Part of a small language model's weights: normalized queries and keys.
Each number is 500 + 50 x the weight over its row's rms, rounded and kept within 0 to 999. Layers, rows and columns count from 0. Numbers have three digits each. The size before them is the row's rms in percent of the matrix's.

# layer 5 attention output (transposed), 256x256, rms 0.0926, rows 174-216, columns 192-255
125:457558505485450465434491545453466452590468546490424383482497515434421519440548589498489443494497482560416505472456456479424551535526563540515557499446513463583491499450478392551555571542462484
114:570469534479489535540430537530528480398471537455436555579575401382492499543412481480383534588549501539526517430500509550561425510484459545606584425451512500427555430501487557557541575463524544
094:550488584479557510571522477564507472526451526534503472491577481486455470463476502452408531546502538454419448468504442535487494445466556476467504465498480433516549528493468479576617548542513572
124:509537435515357457463450541592446526557456542534509443531503523399506495501533446535585558530409605447435490547486499518538528480521451607584529523480555459593533583523489550541417485468401393
106:535385522490538485511465523535541458559512551491521565518627506508410558601432449507487495525486545465471586505477545481522476401497512641546526421369642502455541552503455566550497532512450452
111:487516568403470551462446544468501526473580524625508527573491539561508499458546496439554550478525513477468483431579576527552547543515615506548595561518490456520519561554506511468524584564506504
093:487417533516623498496571426477581447537482551570451488473474595601526525407478589516511459497612473500559530451510487482506537539458528504456499551471509468513491511498468456541523581563472557
130:408477426476511494488530453460531516555489535578525459493452508507463417509509538530566510476582501480479440516482538478433513544492506451495537586561480518508606505497573501486473528425507582
113:469467508512487424546547415516498600520494447494488554437504509522413421495440541525402497572472484460561440559446473431452518486467460466533395473476497488477459489483563549407483410476514516
111:572509439445439486431419443466482492470603361487485504547494600538469478433457558512524552558412478474497529442392518513518564479417568446418471492500505510448584415463446583418399460490494524
124:523475502462524494549470480505559536511516561525483516493526528555508553532507492467412500470536410519505312457387428431517440533619460577506490550413449593513654484471489508484401540547476569
122:517427579463428471489594477578512490512491493561511457484495550595529538537436464488523515504509530518521424458526486567571499464391544486565498495524453372471497543537460526498492507479557528
126:521548509498455566563514549482456449554486512507536435599510460413512510485531468515480495508390450465485498496529386620583486536524358552518526490561447562510595395449452521551466504508492542
105:464497523514446564501487515489498479423439540442469507451595495526486563526466584498376571397484561492504378441497434594554471566546533575482514545479446477464518515522490563549566566591479443
116:425550371459547587491489514400517532541470457532528462434499625431472542378452497447522500489412472472478531423512491547587445512479535498474519533517466576542501520537558555500563504527469550
112:475461488440432466516483410540498482473428428501519482526519479508483484466396487461417513518441443471471501455446476491550421499448493433459495484519481535456548412509446586515433466451504555
094:508435569476426449467486533500423470402463481490504557494504486534574525622464438502572543493497608457483462488552523593541557519483402539555499469470507435479493527523552501528512472506457416
116:524515522495390520471547481534514541601536510534493483434488535479540493525483506504467509469512483488503362509415460564576435455486566534468540493494473503499595560500492578463482517529439517
085:481503483441501526500441562550551533583504457608468483537512522488453499580501517475495522547504539423473443459520528507484515489463568461405534484432605546434531436533418538473423440466535492
096:505498527458486440580439537509476515471515517495477495462541449476568483548479459454513490439505541544479491569491522435612534559501538576597519476519467528469565609515644511386388603474452407
108:491429433399578482396474535472505463581528504489436508563489479457450384546509519499523526568510507588534469576429441482443514527481407555559390430586569409466554537461504512499516446465501521
100:533439531481491502418518540584525615477498501512505511519593470470473388568494558525502491558539465401460519459564546582437560526544534485476567442558563478427533528465607573535569507457588515
099:469498554557530545529491509490600471483458529493417541544507430476515461482550508541536523512604482506502525507462520479365527479555465490499507560491525492503453568401422528488458536499440489
113:496511427477449589521464487574546582437534477536506418433475476475433427460539477510537445421515494548519492409492530394597586535434516634512559542514482530460543615537562507453498527508498433
098:492376522570415489527465426500429505501470485487521527585573522562568547504509424514434509505491449496474447465499416492540548536507451420494498536485422491521491510380476484499562490577445487
107:470452488455472511513542544472464432499555462497537532509387474509487478538496470526563448511506485520555623594554528548466604488507400536511425554595562455500405618592452439492416488577447456
100:488498519483495431553532457476395444455502459555513528530443576491516572516442476464550429549415517421478470536501468509515559418525484490451527484387525492503390395516476471499486476576493462
093:493484445483414591512464471532511499562581460421527408492531486498477487536514398498429481424445484573560500434522392572565510588457447486452558502515415525484549502474453460557517430564445474
097:492529549454470484553548483416434466487526505468515539461440545579474510501499501461499429463516489451539437461439507541535483478491471449554420506419424484489382447558486384579541564511577478
089:496445459475526512568429504498514453614522453452478446513416473451549478540483441514495523473507458573545450438443478536607497551400492504459438545444451601511522512517485451432417449532472478
097:483458463425447544489527534429552461499509417486472531515457534517437511446498484479499438510492484490570574463464497489560458427454512544497494415510551435535495437500410488582494564524517509
085:524499515529448513469621367466506483515556468521475477440472468557478535554476504468529381447457503463553456496465492395508521498472419513589441532549558431505532468434453449541482562502483425
088:497515496508492424567453550473510494478510538575495501521453451440527485430470507428548516544606505422544449518566526473486451532501466401574570459553393510559570423518548486531461525470410553
085:463587478526446455458538456487429475437546421526544569494412492531443519452531533481539538528440590473558517617574550448472530488453445466526460520529504379495388483587480455530531447500555485
082:560460534511502443529493487481498475525518507465384472631542474464577508486427470513488495472507477515443521489471493611513451475560469448551545489537499565532517472408435527541416524481443551
105:453508519507502522465398484469555499413493458502496518482469610643560609510524448419502576443515512534609481458563520574547537474428558502409452505440406504447468515498494485495593510572612532
088:432458490522544589513567479455492505503492441496571488486453512440400491509497495503484484448504549466499651510535470591531538489397477570538563512524513444517546427487536502619571520513451519
091:449501482529534577465537549450529433593455526509527524403482500518467564499519485427514503415528500516557505492459458450545473474451498609648420578525476488590491463580471464518539530439527590
103:549494469487548447438468491537494556475566535532443434561474462498538464524485610520488608490578590556394515469559489586450468472500499448421575403519553478445489455445513565542537414400517537
097:531598421503542429443485439436379484476456548504537545511477550489428567490474556466506639472457580508489507526458551510474451450442438537563450517517469362457509491551511485477551499458558561
090:567544471477457384508448414527499503439546513493523539565500472587542526507460440526484513456481484493469544502475526500475502485509514476483518490522519445440548514427493493387456586506410451
075:432585524574406472500516358502442439470511472402552460586444511528491482542514490578493584456464550459496467483512437586488531601570419431438448629458487507488469509523501508448525466561496402
079:517472458482559478438565490509491569491484488501527525539517506542444371519493575470498477545563478420474490501442522445518515462530520491566472457460581465468473475457562505473596540369521607
# layer 5 attention value, 256x256, rms 0.0932, rows 175-217, columns 192-255
115:521458494461538546531503488529528556510540553506444429485469425422441523525400553414470584587409457471436527553503539550434447538535486507550485420448477508475556484465533538511464502562541587
114:445489493515608468480449565426556466454492437521480472477523565518464517551487507544504510492388541506498462518482477434483487423618577451559499488394552474459458454445542534513533512502396618
135:472535436534503539484535498468489415566489429536512465504481497503528514515517536537546493537456445518527495584442470503457555542413449557523564488546416424452568533540489562428372561523404503
108:443489506460420473453529578577514458548480496458489490432543562521470647492505586528547515462462438440388557457442493524470525475378570553540486439506507519457556488522506522510437588663427563
110:430474468517507516490508589442527473527418502502491558471507539456518464455447483429477510582457481610480534433515572488539498437563576534609492463546458526533503522388519524488478481500577538
121:498432452470534525499549524465504393528571581557470544504530481530423517447437508638524418519501462548458558481508483524445515482513499426456502411514524435541580530419479473514464452587490526
121:429470481543546510416564545401492558472520590541470527536474466500561373468420479458523486517502521509522413567455468588530564576507490503502631563567572558493635496534568550531453385428436536
119:550516534396555552452469491519484507461491550437481462468489533544447472490473514499437422466463505479546410524413433485427571461552469529514465460536531474421395614560460450478560512454496473
119:568467388534463495557410486479554473538501473539401555479447480480458483475420486504433456489542555509506474504457486472467416451496480414481325458498517487472426502488444487476465536496570494
126:551528438550497506519511583552471458483457603455442543484613383559498483527519502558507575498412507392475443489450451437482478534464433497534568483438573574545593509494498459534491457524571483
130:442513515474500416471505542534559421494547533538515436457539546660539520480519553533465465515397500533435527463521548491481564489467641548541471466475557469501472576535533444522473494454503491
135:469489476524444492582512485547528520453515512579489531552522423432540521521556512516554514478484456406508490541550491487526394599458424571452590454457409542511554420429497502541445568565401553
099:518525467516459550520513498523531515489515539492447437476584436479521512542466459505452533408449500512512470439502408437442543492474493504530499608502493573531530527440572591556591515532514484
121:496503476536613507505523452461471514501505438610489522491440571445615463512491482560547496422445532475632497518470585461514541453526526542482424564545427533494444513569472548543547533510496617
108:510497504562486498572505512506572487447568477460417476576491439526531534472420500506449555441444492439457405515446447427460497564460493549473449529478525580530522459501510529536515463447528480
109:465491496503491444479494419537534544451550427404457410492433440559553487580533490403500522409426546491468505587553478505458618529549539505515457571502439436490525548508598543463549571461550461
112:461538418457493550468527511520499532501508543541470439429562475492509492571511503559437476527493635578596487507481469433501555577446546410538483509471558490545522514513508530446470513420465493
087:424473423420408469530488491554531535477563512543514412483545564498419465471430522474525450490553523415465445500473522543505454545502551444531510597459558491504435454513467535446448386467358474
099:515614478587461503481423534439467557421482530471449541495545523620465540504542492524617492540384518525466459454538489491443554480439527497552429546450519544566531540562595528530499531473537462
104:480565504405619527525520511439512459588504457535359413472405504480504448509449503505460461528479541520491447600480474546530524449563473361530398506510497454425435561474509514492502537472535566
102:492427563487472543456519484536502558472518543539507484450555510499468460500534546505474489499559394388434431517571488551588491565554527542471557496531582505464435488457551490526478546454362527
099:467563448492479557507502488501521437420496424478487467539549494488506513591489515614511421504468357509448479531550519572482555493510530484554628502521459489517529469452565547416452566472561535
112:516523572603458514419374539499533500441455505513490603552494524612574498446422504562614517541457548452556542445520438475540505593433498474523603547517515555516487532504539540541497430500433433
099:561503491629473561524503501435553465438550521456524529502586493474501501522526545606441551545541527512533572467528466499558469452494514497472508445496480471432515533471527444467535550557526511
120:465536454414636509531530479522507449490468504505465488495429533518592492460465463486466355528525538525477479526417523532606573463408585505501424482574420467462577525458472511504551524466581460
102:439503493446525459543503590544473507460437454529492496482531535396509472474508526491462476508520490510595513532353563473502421411610434561452446492423485367488551496565344485466507537586493518
100:524476496587494547502475401530552562493534468479484567528420454438538490489460460488557545515561599512450495440590444457558417561407466408517510467470446552513507502365550557525471441426450412
101:502536463471501476454447500525521490540519559522474564522423571506507499488502413397445442525439618502446570541476552488456446406642474499442415407489504528491602536559438473520506515530688459
091:553585504570490466555402455476506483538454487481508542465447544510479466520475522516514523504511656612560530438454489434509428471472514352503446525503404520527435563504437488454534524534518506
108:435418437394496486545544525513534509603576485538405520548368490439521526364446488536555492481535488538458515544467441454423510596533412465478475426566399443483496477506468508496508500574509507
088:530496449490467471532443436489442454510472563509403549575556505468577502511515484626481470456492530597572479535480399454382485536585381458483481528506449391614485543516485470509540503493532446
093:495435484479535542473552514443450504574519560506412501523477436506502547464406539463523572561445474420460401514507482524438519520503433565435600509448507513492573493568489427475491532429518449
079:455508515392618490519518446477531486588602444568478463560429550478551548526525415411425480466523484496555490550443522560560535478560465504459393557492561503467541458587436533501520464446535554
089:518411399559445527552511425426424481478498539437501552522559530432437512558489540462436526454522516563475424554506487497414413450582416402520484376493383451539412527364529479480445563475641471
105:485530427507463436529431512603601521473519420505550490507471482589534580469549453424479516443505470448446550411544555518540497471439585520489421457457559609467417453476563588541473440490549589
089:391472586466561481532588434567499473512472501557603546508513512432566533490496536488531552517529443474485544545439496594508484568483402592483475513482452483514568456462448586517484466494391551
093:474527514508507457488444534442536428555573460471592560505524465610496517518517546552518498426495531572450634543488482438385532554446476558483475395520454455482497532516487539598428373510478512
100:470372502478481511547565378435536536526509498534471446480478424453453449509506572436437576497555499458488454478539489558611493486533466440509535606477458487494485425434531478470460470444456599
109:519534499442558431516572505417478474596478476514552493453492493524472496592562460531442521499458432442496518539437595524496484432541409520519379507465512451494485495565461493530441486462554597
093:531453422521462470523484500420503464405468554403554445547580448466448497519527492527420464508566511542504576461544473515533568463463495431536438520431430407503519488420531513460487518461518446
082:546549531591470514558551377503502484462470505463522521486551459479495485593591466447447524519606495497614428514504511464587438399416516467452485621480460487530545483495451473411526559503506537
082:474455518469487497461421489434506519516577489508457465532497511518498436508506546498414500506566518401522507544498455514505550466572524468443517487553573411445487493579475477481554521578506561
123:437559559489586544433544653487475532551463456482444469523522522490558502582554426552469508423412497505483431562517444378411562558532483611529509524559546486464435520520556515517589568521541462
# layer 5 attention query, 256x256, rms 0.0794, rows 192-255, columns 192-255
153:444436513481597512433533539577505587571505558460528566541590575462474509619507401476465452458383512462512511534528506449458508589524520536546534473515537560414484542520484541477498525542536481
113:516497516482378504556458476425502507507474478478488433516367445554572489403532551538518582528568484551455457446504504502495507465465504450483470569442424392548526482473556466495470449463466484
114:559524512516372534551441489479552532529487496496523391540358502573554510420562579548566590509625485517508502443547528519523532439438505472471451588489487454530549452465555484485518486466463468
152:475475503484380527465441513467566557527465513478493458541470498621518543495536495480490594467509545503422464461564567484453524515419531482548506494461544477430484435444586537461511527429471442
148:522436525456603436533535518543443486483521549558465556421518446396502459461438534471523431545485508506529549543421503521547489522541402479480478472451483488569493528521445470560420420523459553
100:448570518540453502445485459408509581519513514448511524522502540556479577553527419455437582442425536486501451549503493459428513460486490519560514503506523541454474509424525491409535581420543521
102:466536536509492569435547475454505621565489521429489556515511467517482523548524442475451550477413504515523503493523514416452456510480476460534559448543516538452476487496530515494550552399502544
103:518521534458506517418534479461463626589463520435493588494515434541458499500533460429474518502386558526512461486459566467446455528485435480486525459486485519440542544501539485505414481396514577
076:565487466545463475548474505534516379462481410496504385479480611530540526485500572580531546511532462461500456549559465508523558574538582544503452553452489500497547531501494554461485479582500413
085:465515511528520550462519526443562537579499543485486457557489530439552496525504476548509539512513581501549470492422479428375530511494452507540538505527560572516434503454453540452527535577466404
132:510474434550495447533435522515440450413551457581494538451503501453526469510456542540536417521524486487456524484483561546494485448473518459511521441529521517536455521492436466565435438532525472
090:505385515550561467544430475503417448387437501538475485416525510448576458483414572570545443521528539498421561536464576551521525536566489504491586453520432547541470530514555566534452427477530481
168:477487545445486575438513500519563563544447542378528460563555537514488549529518456480410533503472517492522457461550462460450566563519483521507527554487460481439469412517535560452574542446455501
087:542496375523488341530620494595524401544575469524463579471546425478511464497450551452588520531454443526500557557518445417392546526520471443478498434533470461505500498465417416566440495512494456
093:402588463477487409550515460452527481513534411517532496488470521513484610459491530484578500485466396495470558538587486521565504408448648474547492484524474457486582520447496455467462570447631576
083:498450552475551486512586484465484605541453553412459527535488513517537489497486561435516439549488513474555554488465451472532563471507388454457489517356470496520466466497516534492486464441469539
079:473415430553482455512481490495510405491473473545444486508512531478538470514486608502529570508520521440531514533461483535379574514544548441427465557432456570525561482424486550513476517480514507
082:429569601478548568529480445511447536477451529431574414485503515442492514476461442481448520486565453482539445515467526562545492433533434503449427584521444517515573504589488424457552548474516629
083:485557509529435465544450532476518440464531495497497546490501498521498487411527565503554542476525507488581577525516481544488510458566511535497436545495531452578524515411490485481533497525571398
082:476602483472492452469538521566507409567527433494480505487514488484510574558458490462529545474425499536424526534613438458546508548492576458491529407544507430502481430572419450476485497487479496
076:473549451414494405484570485523503374521529543455425531453524478384484483446480531512536560475518534551488468527519433464415547567562515460416486452418555567501446461468435534510556553538479456
085:547495511470523478473560486517496489568479609420416481570522429461531537493460524492475542541422529510491466521457388441452545534580364472419476546386503453469470471479453478506483477503464534
082:415421499507488454580521498532515456475481622481462519570524381506513517541436525460631470575582539564486578447469547554466474443473439446441525439437476477464347459430506565477533462516527512
080:498497457486494519482543507530509458624476532443469485500461522462572540500499535564474492516573565553472375527473429469516495629462550550474560487436470524531504500478479572509477495553508494
143:471497469508518491590535406486536480505563485617428493497473466493493504479531580549511593586480450488524485493493501479542534453504509492462520518542474510529554510529509431617551458553510561
155:490513542489497503420509590437521545509449582456506541486541552462503511554518425439444446447486574492482502514486487465412460532513534458546497461468542488473435455425486542392457549494520474
158:514550564510497541401531526445478548495433570387467510493535527478503528558492439486483499488444550525469496543473460435412496507527498459510522471463527491424454502461498539419493560457539484
115:488535528498542528401555486437459529432469538451470576485623546430504496576460392439449451459410479492537471559460422418447496505566488525553472448478568538463466497467471492419456572451565525
105:482492433523439530561374512498569469523465512533538347575391519576536533433534578565516583536601547479479484439522530525553523508424550509442512537481434543524540467497545578518578470564446499
141:546514514496557410497571470485438436461529504537484597458522485388500465465478514444498430506441496495524542622457445523491463478594438439483492445494502485566537565492429431540405469508526526
144:561490491506525411506554489504445410449547528558465588434494458356514433485451538456510464555501519500492533618412503509454508538616433451470518447490503540560535552466424469546420478504480535
138:493516504530539380565524517476422419470552513582515525420461511406529459453425541489513418527514519513481485578426507523529477502519541519535529458471489538583508578483424480525415459509530568
150:469521519491476603500499498529583556566457470445526420602493505622503557531574465532437608469487459496523453432600471507472511515461513527472495575523544447455481440534552516480611548508468486
151:550525490526574435520498490483431468478536508550478553425439515369498431442498534501523454530512538487467552597421506482499437473570484451463528455477480539552541577491440479585448445508488585
092:541459475515556458467493478551449423403505564492413515458511501406519468509467525484513495534468544472484512491466409474439552504603365486453495562466504465547422446492411493564476414521457433
131:525515440485454543477501513572576504571483460438497448524546489562458522486521503503486594445516507510542472416614420479478528500485511545452456525415588442457408410491518563473661503545508358
071:472517495479520516550574567449485502597525521461541436590448519442494499459429547520478453579543465513523439505439446530534489521399473525562535512498487479563467542474485459573519488546537577
087:452527474575453517565492557510546403442489500555492436497467545514570470462474577601513406534621494513463542505585545570484479538438561480540605453508459523537507506480553616491517494515561389
095:464555475535452419587489507518554502415514484558552487519538497628475511515547487482647503498578423450507557448528558582524521437403512442519523501451523402488476466396497499480548461489601517
095:514416555446522459535563483534509494549482529495513503548415471477478527552474504508406454598496532502472491446508519519525429523460502490436563458447511492507486480526627548528530530485558592
090:458410529474542481513523524507531463527499571564460495534461508453517487471485536544498501527528556499456527483506525504435503570481577474413562543477512528500546492451558573551590520542543543
081:496528422528470531504443558550522512505551484546547504484497490512435502475501479502516462479541490535518556432544511496539579499392543547585484408522577472483403459512469487463514498504519458
095:529597476453531439472446530494508556515545418503644462438519578566467544530514427523526518435495449467511442511441464490524511499395549561623484502500483497516475487502502493548472511487577647
091:522568498565482594589450477358464523420527488485592457456474529530504465461490486546473451523621494500560477524445590530629476485479540539509429553507459570486563569518469515384511575500494458
076:475567503465563506541552472480455543546489461438525578486560526500448524490478506400479434482425458451533575591537453450589524428488539544532441489484452467534510483539510412427465515491490511
082:495554493546502557522467534511514390482510484542533374514459571433524542496492566599464542517551511471416446554532468551465474546478655534527598526570526533524493502490532573527557513562552434
079:506604412547435445537523461511520400461546455496549490491539563513464542553512489533522591472491409480539443479537391436479530444461584566574503562550532438515477437470384427474543513560581510
085:459532460522563497622430452462506495432496466554586455513490558559560480505586440472579463465507459483530571459462536532497538464497522487574525484560420503546554622527569523492533453487533570
082:443456546527501549476563483595482427461482567484435379525500467422458439527423534470507512569530528521462492420495447508394487481532444470421543490526597461464368433471528546479579436519489508
099:491380431541566519487523502597544471581519547499410491504493461419493454500424538511508436540525579551434466421511450421388563585500490476481558433528565502517367419445522567564547479570435433
082:530494521489504462467470525417475597521479441528576552427511527518453427405518441460397489443502451500600488550511508509563526459471483508581404507501512527515611531514551411476432567475478530
104:426534502492517494503453500430458599502472464489597489542512594543516548529428464532566471481459467443504437501461501423563497444432557544628456518437408535462467527542441510431418533463483524
089:513461431531419449493482502446490467412493443538544549434579525608596533483498537422599425509462491465500556497482501543519471457457498479573528481481453495531569516428548508476408419400535421
084:592515533459426436480494498511487458444481418498537584424575489495529457461528522478473521531492434425532585576495532491440497406566478527513465557453506523542558530540465469536448497463512458
078:503590518424544459545570473514494462549511517428480480516546465420447509502513507453533558468497431559592506486536411466450546432548461465440453538512515376534489482498450448457575526487547613
086:472464499431553455578563455490472496559481525508530466526497496430453528517449445468571539486519526542446479484456508478467497505491501493488497483554451516467473552453571560486501523495594669
091:463456488498569522489425509427484626507474525503505560476519552535525525502488450449544443501445547481519506504433575489573490491442472524613546421466443543483479539551561527478437446469474479
091:494527534561470542517540561483539472483524502513501518447506518508430486497476592580455547574651526464525597387554537603491469405417530455436481446465562455518445430495459518499610480516627447
085:540504508442467455481615515566527519586508519485412573465522435521472482443487507400471465495425535471558560484493428429433552455563384480448488534437589390494415455487464395528526496523469472
082:517519542480575573457431470549490583553537529508469473524461447472403469543553446496496559474514521527416477477495510441481487475517438494465500497585537526444442504512482482548585542524438578
089:464437539400571482452484478552430482507464526474447458478470499386470480509472430486496566480425542535521468517445448427427581574578383491454526530461527536488472569529474514539521500501373557
092:486577469542476516538528527481549507509525451481602470500513529526511533455485528543467439515600429448563491470521512521567521463358594531577443555524485512507542494485473493452490528507584556
075:593445478520521475435491474528512488506492585467462581459511500458418489559533506467534521599492523486434550516501438467394554453642318431417487506456528505460432445496504488624544502494426521
094:518472516500513529478560514486481572505452493498614471548504458530449518530485497450344423549503483460472421471554537506584418466420472547467453501447468521459556433551508418431450579419502649
# layer 5 attention key, 256x256, rms 0.0819, rows 192-255, columns 192-255
149:504552477500473529474474533453468545547539500410553502594538517524544565530517423541511575410477460553505420478543567496486488523476536507555506504555510506425523535563587660426515614437505453
102:574461440567537505459451509479498469441564412552513527484481484517519468458444565528554508588473493442445506465448476458530509478503549448424567482535511609517505505487450460609513536524451483
073:545442373496574498484517468460534435525570443607505478536415524544531483433414531464563494538463494531468432461437483462415450461439494444485584463611517533484500460482450547592574492614449458
143:457518473512401527400435501478496535445513429419445482596544518568530509568474454591550601424416498507463449443553436473480492515497585542572618526526552525472438453512586552485602584485491418
148:567446423498599512547541520509514440524490575594479519456428447417489484397477519476489387552530518508519552563442562484542492533496438410476473465489463478527546493500452453571389457519500519
111:423581603542431479476459455509472580462527439382505477516553535484516522595548453501480584494478513479498505497535442502517509425519545551547496588451515481501458569521501513430552542450508533
105:397564560531483445525478493515496542472510463326449421503559509481528497573533423531442580473425541484476519511493417499513487503551557500530529571421473471502419555524500501451546561473522507
092:377496521471556505483481494563481548437493469430451432501524486441542480591447419545483582458361563441472526539453425491505549506624542441579577496442503478538430569566424498476533542512498487
080:565468500433463590399432566479568500529453476513568531574474546597465487508534505479466429440623414484558448421632584440416477569393517524504508507543498578432545394441546506497476538474492501
079:463527572519546406499468445496390578490559458447510508476546602486535537609541444509457588536510528495461527558584398429524491441480558583449459586500515463539512533582467498478546507483462530
131:506468403569541456632528467457451407542471489562496537412526438471497439492479570468523455583541502555446524569402494515561481484476450499411416534541509529547541553503463500550459452526606483
092:560508455443419522494496531415555543569467530532509536512456543517498454423501469509467438482510467572528465466524596459514543602519473510516522469499433516483525465447526520555479547490571474
180:478530597497471564434473551472554585508478492412497408582506561544543611610515437531463530420431508497518488439569478497515489521493550547603575511470541470460526457507505575428523543456486442
118:537439515588527529482422499513491438433526482509459557566543455571487485477517526542550443426531592435452484503555512505554486584408537484521581507548560549518478429427541494486447528513391437
091:491518553494456510466444481563516416439510443482466574515522475577425420437514571540524507469536540533502521411515475486445498498468420520485614477532526546400501482379531478514524546531436542
086:586530477552402503496462511531433533379542425527479483560478477473497492551441458512524539428417479508469439559599475435572489501541475487544544490509478441510570503506549453501541505465502524
081:587452412484472615493436560473488488509531487481503538518426569628516528496549509477482398447522519558508408449591537403541479537401433431584505407552502406422501445522489513503608469467481469
082:503496554411502515445572441526389541463538472562473415383519455438433502498466587474505539466498423488524549486424457574474485392588461528482480464505539427529537508617485483558494477474454597
080:552428418482497615441495485595470499543530519523518577439469638573450523467482512468431437384443471504583425490520446435411518513457509398567544514501515466504600384510475437447581485583457497
112:522487565523499482428454478488540458444516502482456573547560408546435443448527500588544511505532565482488568421492561502531457566464493553496572512522548589473472494368546509488430556443429499
072:559407574418447511422410560439629532515522487476503552571557497578525521423594445466459494495505582485477517396527534375481498534417481476524512385533473475558454439394512533447491507539446498
104:558493514539516433437458451538429551371576425513435539515544455518486462581459512525542548464485491462478561539606429478576458513514564476509546497503577480527538490542548497513477487482440526
081:485557500500461441560403431487450539472550405520478575513593556475504455531551536571535464493446574521446537586566392356593527518569512489530543503521469413593491545516535483551479540480548471
083:616493554452368483420507512460464479447570466549487669564450479554413463478551442521432533473509462499454480537627491451515508507562490476490500491534511487484472433558486410490549554477431514
091:526518548505551443545510444574463537488435591525479540408501431463439468511493514491440389482566458475556588586537521561543531487458467445449445477398549473600493482515463430450435450515571561
139:475511479509484534419414524450474528458554427439506477611528560565562543550498440591537566469428510527491478431540451455536496535505570545583585491591517515464477520560572572471558549462482401
163:456525524527440519414419487510482598414535450449504458582564541581541583547479461565520596435447525475488468433564465501506472511503577540590558501517526500452458508529606585451524570472425483
107:463533582552441531527468463498543590490505553410548484506567486547492506593542473429444564484489472446487473516568474594533505531527554570607441529434535403458450503433554539466500441423481539
098:579487467424439497444552514435475581502513476575465474517467547523514497460448521517524495530481457552488528439560429415442499543470513482453539437564505463540483432563511520547547537517530450
129:524439490504620494562561484520509408532498608591494503447431432420489468397483531466487420508561504501534560578414550540509493545526405436456473486499469530539551540469429444564442398561472533
145:569429472473625522522520467534464467513498557603495575448449449412452483376464525497471375488568520497517557558446555520521489545499414440475464424510489512563510514482415458580439430529445548
154:585483476485528454503535459495448447489488543606477589471445437448442455367479556466491411542526503554513540549407535498522505500509402479456450449546481533554509507498432467584460461492523559
151:450523542508417521452475517484495529495556470395490448551572560568543497606522460493506605474481479461511451445571401483438508485473579537526528546474534445457473473516553490395599536461470479
150:579435399443558441561589487496479459460487532606448546441470435432481475372442537504523482539516506506526566507418575480553461555522418468453480464493447542578523530512427458599406427541468524
097:569457368580443512497535549445516573447434501575443527508446510539506491467422589479557500513535487527409532441600495455576483573437515504506494535517564517523632413517591544453456500457491452
147:503514558542456562428448526477550544529513495378551481572567599575560551580579436495516539448489503452485424436543487448469519474442568509529548516496541495458511459458571529355566555494489425
088:540553538523483427503495440542367513430584395515512553481559480465469508549526489490496565455514522483493504567492383523543456377554499558437516492537516460548493570615455438475540479465481555
094:513515498480390566487491510434472514634536515480576526591473605549467470466602494524486460438555383569523440507556500485418559526462475517503503565563429567491600474497537549469518525514560402
090:459488427595431549531474415449488456576493550481481491531533561502480455506506577506623458564558538513502363485503458417462558412443465507548431602493461472479523499469542479443519504438448412
096:570570448488400438511462495553456420335576474461445456490494479487513427480512461526564550514469472515441526524464427474524499384535525461483561411508477501556455562582491493519530449535536534
084:505499444411396433463451525516412496518509480427422530491535565494496465482537465502498508481439539595493476493509515474440457457523428445514571446484446509595473442539465497542522457573468487
075:530599509577500425543533486444488466526434480403528489486533468495500571522497527499518515531503476499519417525370512589488496461462494506464411562479490528405491461435528531403412506448569499
095:546527564548431507481550489435443457486458567501493509491498411484467466458486536443487552585490557553534455417454519486520460311405460484480432526529564551492442479501421478460484434479489529
103:505473584378491509474528502508448571563470529551559467425471535461391522515520479425407500470554432499572496563495493561390536427555416569444342518484444484430553552543432487475536492530574607
070:515518555547498513497505469535504458476477505551463446480504467483441613506466474535478415371489521531534477521447527548546440578553435543517505521526502544424522491466450503469408589588517598
081:499494559445439480495494522443480536543531524501550549524463571514501481441569521470477480544559432575513553434524519506442455477479510527458491545522526566473513491529455506503496494506483488
085:483450558568521599407467494479480449414514556529506561542528479523445445526510551418527491504572555482454492441545474538475469474413491545493479525556556543444470470440528534463500505472428510
095:428506533530438479578590502421447545500503494505470488539449479484429437489453587486555575495535552540533420501410431453528529437538443550450502517584443472499457472478501477565466479454512482
086:494588440554490326584509402495436492488566456478527499496606550492642541516568550534532552572481526549415467486506435495548500511467497543442462526480485461577451509515538557467501511479522422
100:461553514559466437618487482448446517472517451486556544562576504513620556518551490594536520510481576461455532471526554453677483543396522562497529494506459465562455454452492510486518583444460359
085:443495450456551608507540503590525463543386529499535403400415506463496584515475476397411439466471486481611482465461573541453473422455490479531465494480489515465500467553422489444495504583519570
090:559523643520511497454506579435512626415474506485466513515455426484406517589490505499391511511455559563543475539515503527537533473578437610495458526548494494441521575459498534521399501494639605
089:473474502602495676472490543479484498552467553496514494569377541559424452491518502506570426432553469528485439552620550512482482508414481511542539583569498543424553503466577609515596500420492415
095:520460462528527677484487561509591482591428574527532415535432540527513578526512474471474362388533446506523397468539531541511483521414553469582534480486564534444581437473538507439471474522493477
090:512512493502471407458496451546442474406570395550476547480588498549427522521507588511501599446460585432490507461450442496497474445504482527474495461533562468525459442504515458493486550513409597
086:494544585415426362468481496570444497411556443513381551529539472468485406486541534593504545523430615510524522510446511453527506464597468500481541461558482493607375489480438480570479508589477490
088:507547556521510506570539542474508603514404497462475443496414514432445544499484466508478482525443458540529503591475547499591518501595463555522433563455452535486557594515451545491405510477629563
090:532452403500433580480471509501476440523437525413527450476528566484531518440596495527583483457481470513478454498515549495472525428507433504503467559402452592440640481507490496404496540549523523
109:503494465589526554490471458567458474416502428496514515504546462494522524481488476549563513486482503431421478493528480498570430474426533497527559508494502555512527475467567509492522512482380482
091:471484480466551309577598441503524528483484497514442463454603377396568529489440511530472594585479546452474552479430494493565488559563521472457481526428465460620432507483415425541413517537453494
082:532529521503503459555522592477563624522474469543486492502496508536535605609483509501439587434468549461558476452490452462590480584544522532486533445506494419572497449517495486535413517469534480
095:525510535527441532480456477556396425487555432524528544474500504522409530506492518433440490441575440544477455528539453556459509383472435580468448585473522536423546500561503457453566538495505556
076:500447381483604465558561497537550561414523523560473411520570420469628475492452525526572570501505560399452542472589514414616469545443543467528549484411488414533509540488484507529451434489419442
087:523572512459495484458527476487453454446522507457451403437503387456511464543441515467545514510479409515459529529490492661500456426522480555396473482419563545466457546579504523581481461501551566